config = dict(
    beta2=0.95,
    schedule='wsd',
    decay_fraction=0.696,
    train_tokens=150700000,
)
Each number is 500 + 50 x the weight over its row's rms, rounded and kept within 0 to 999. Layers, rows and columns count from 0. Numbers have three digits each. The size before them is the row's rms in percent of the matrix's.

# up: layer 9 MLP up, 256x64, rms 0.332, rows 143-162, columns 0-63
# down: layer 9 MLP down (transposed), 256x64, rms 0.336, rows 143-162, columns 0-63
up143 096:506541527543466419479475451462418487498553491448521538534609471516490506532557567570480354480449505505559500564532476452591582489489474418447475542416499417540488472498463581573488560509450486
down143 102:465509495466549621454537492454385468498489511482429472512444439582596497483522422556451518551450549549520439479611500469561466416443588503485478513457460534520578494549490518429574532514520473
up144 113:454553505515560481510515599412566598529510423447605526507508537589460609459523500549483447462516508540434524451448508467493483512600442573524498572504481568557483501437586501550486480527554532
down144 128:584559523504554475522425511409510619429505482538461483504536501499433487449459380451522465653456448494488545544493423516521503487518394481474535558595456516503547441489527502531466489492457474
up145 095:436442410486570495456546430504442569456484442503454593473475517536489636476535498500463531480530420466521425534480479540411476435588531515564422507516505554458548412548466470460543444460462476
down145 084:464484470554503506482496531461554410480484502531529453568411551479420407578494536553526378513496557526481450463501495490552526490380380512449550504420484485486469604464521529490416525471473447
up146 101:483454507466439462518487547474451470448458473588547460535556476526500644502428585427518475572544455468530579439493502440577515518430446493549496478538432515574533529457416528509434499595562508
down146 096:445440420515479448596558507480534462472453578456518544502638529498531477445572446436494548408465542537538518456514541578508529638522508500527524540489583504509480496510498585495529564564556530
up147 106:538547487548431590515476508550532505529569542538491477435463453408516495555497546534540488518530463424575498433524482415403564544552473565467391514471536521441600470531588503581543479445469532
down147 106:531456468584472455548426598537475510528478447395612491489495519470484483474534441492531422492487551586433531450448577534414556494461505523452533507526512425481481582501460422387499494533465561
up148 088:540446498534449467530511483553499552509500511484507483501598560471537601531525608466460573493506454475564566479439464570487553471496627448445503596464482503420484397538489443554515603459492489
down148 090:492559443416516507449333511373532436442554483516458554532438516540493398558535547611483468526457495480489443568534500502500519582518509500514513496504494551604503544523510481484441491555489464
up149 099:516494508437538550437515439465422496542475431468519540424449520463590476455408491462478430570537492529505470534501571465493443452615502489562501477406516485492551427563531435488599466410564463
down149 096:508554543503545518574509534524495405488551443571456527519499495472529576578468479547457525498505501444501552554596418543440626501471499457427395519598526454428505499448563493556574468524533462
up150 102:462537369582529472493509468392556541534539514525459494537521500495518573524498520463580520475481447580419438609391455517483539435510535530526547502529492453547446479527480562546533456563581572
down150 098:512527485432518498598440559441435428546529429506611529549507487560438544505485438571415524452443503544517568526457450477433460520429432627496505488479553514546515613498456480504485480502501550
up151 096:474535433613530468497516453495560425515532434548566445560452428571499505516542479506527452483539501435564425438365521454443507522487412514444401506534551531502453454453489505553533453516418488
down151 105:564492469516556486467552529541522465569547407385497499538501508529589510493487510447397575503533528453503547538522506477582516555538473488536510484524441504477587571519463623507391475406577518
up152 099:595448511475489529482497489489538496603542509495647528480634441528539614472443546524515514527509542510452529536529497459580596499510467567418591454505518453472466530555495462575471485502524517
down152 081:496542482398522504455551539571465473565443486487508532597407414494429498435549446473549438487567486399551426519441451459425531484444523510452534547451417548493553458498535486447476443431529532
up153 094:491493473429458499481579501436481425563492556520574536453482555552399543518580506487563517560532563490529476530509607407426540500539528435513412494504504595510428403521494437545480482464550453
down153 088:498447413477512507515525551542451465571503441540440588471520453461576483487403552574462554580408523567589485515437434501489489559554555535532566427541560507504456493602440526486514529533468456
up154 094:489525498551497533428469455501504483450485439520473432470559476507581535571492388420478469544416526477523557449613592410459568490488464440532480481553454527628526599482470507466533472516517489
down154 095:567524496491409444526364524476460429460505449496503550555500445541495494456502524586458422470633546545513527499469498538510522538525549477552515421413494566486373476487503469573502510454569464
up155 104:461530497540515399548517532571471460550464532558512559550606493530613505562467444470528474474482495580456463566404368387481557492534510453492576527451455479497506551524496532526543451452499519
down155 105:493500501539477505455483453529486554469437558529544553371469525464388455473533482449494510412496497459609586422503557469460441580443528477360477526493487523481529495515532542434428531526504568
up156 099:497564490483471445479445447471558488515474493466594515438442502507552579571424480524490463479452427562543522564511527459383593412449499520502518471497499502557469432452521442621444437467459424
down156 103:479506499465518525562492381552541520445504482500471501511492518532443468530541550571485467395568470556462648467524507529457550626480536461446472503431490526572536527515440501422430578454439533
up157 094:522421495537411522574408535550483506399469553540505434616548450475476498440487403536429475486483474461473409564531501580494518484491475462575537574530540475475512462427466555437481496486466417
down157 092:388482503508532521406451580494459458507499558525478511580485409499473426514572481571511443443491592452554378400455463419511584537490508500500498550510522510513437490518567505542475554513493577
up158 090:517478515430411517478535488612449432456556463440534503482512553550571580431504497546507508442543517505503448457510488482527459606538385448568539515399542508468516476563446591474481457478576444
down158 100:455437546522571449385434565502504491452556486484480550537445569551555538495457489424454656544503505462372504491567469542481543537566461566456431448534508531506528532465472554493536471509517528
up159 095:454472487430588471490501496503480453455423405476451439503411504493536503373492491555601475496479546484460492531470564492504476598456413550472457539444433635547462458426503472542508478511484505
down159 090:483494398515465509514464527465526529451499545492514636482528430495502472502478526442326523540480471499514451492514468534452531470495567576547482464550561427507552623543459434442400499518512497
up160 099:588556505520334431467531390439502480427541518505589545465498508520539535573576421495513473530508513508446535469475424471476544537505486492417424534510559482487497547516472518441483533393487547
down160 101:556583410512511497546437441514513518476474479543557488488500514402499504537508539338495535497603441556558470544508480443519469569430540581442550561538513591422466491525486507459525477502580527
up161 111:433509489452495459445532536455476441600489540521530417478451543515542584546508466499547549551629495420583538472474521531490436519598521490441446477520572466540523458552587489523378485520522448
down161 112:466526440434482564482529438444534469444561449565480402513682569466584494553470425447438489447491438455450528536468577554502503526492504521492488571550507502469501474522540595497461504449470497
up162 087:464538555443478513548433415573446535450507515485602506584454554509423464510454401554420460503457551476490463592516571477511497490468542483556492476434519479500509442514494528333480449464480467
down162 082:496501532577451422514446502390523516556465506412409569541569492496528506459576549481591536534579470559522550432530486568455478515573636552442511500469478565518509498462510453587511506495533493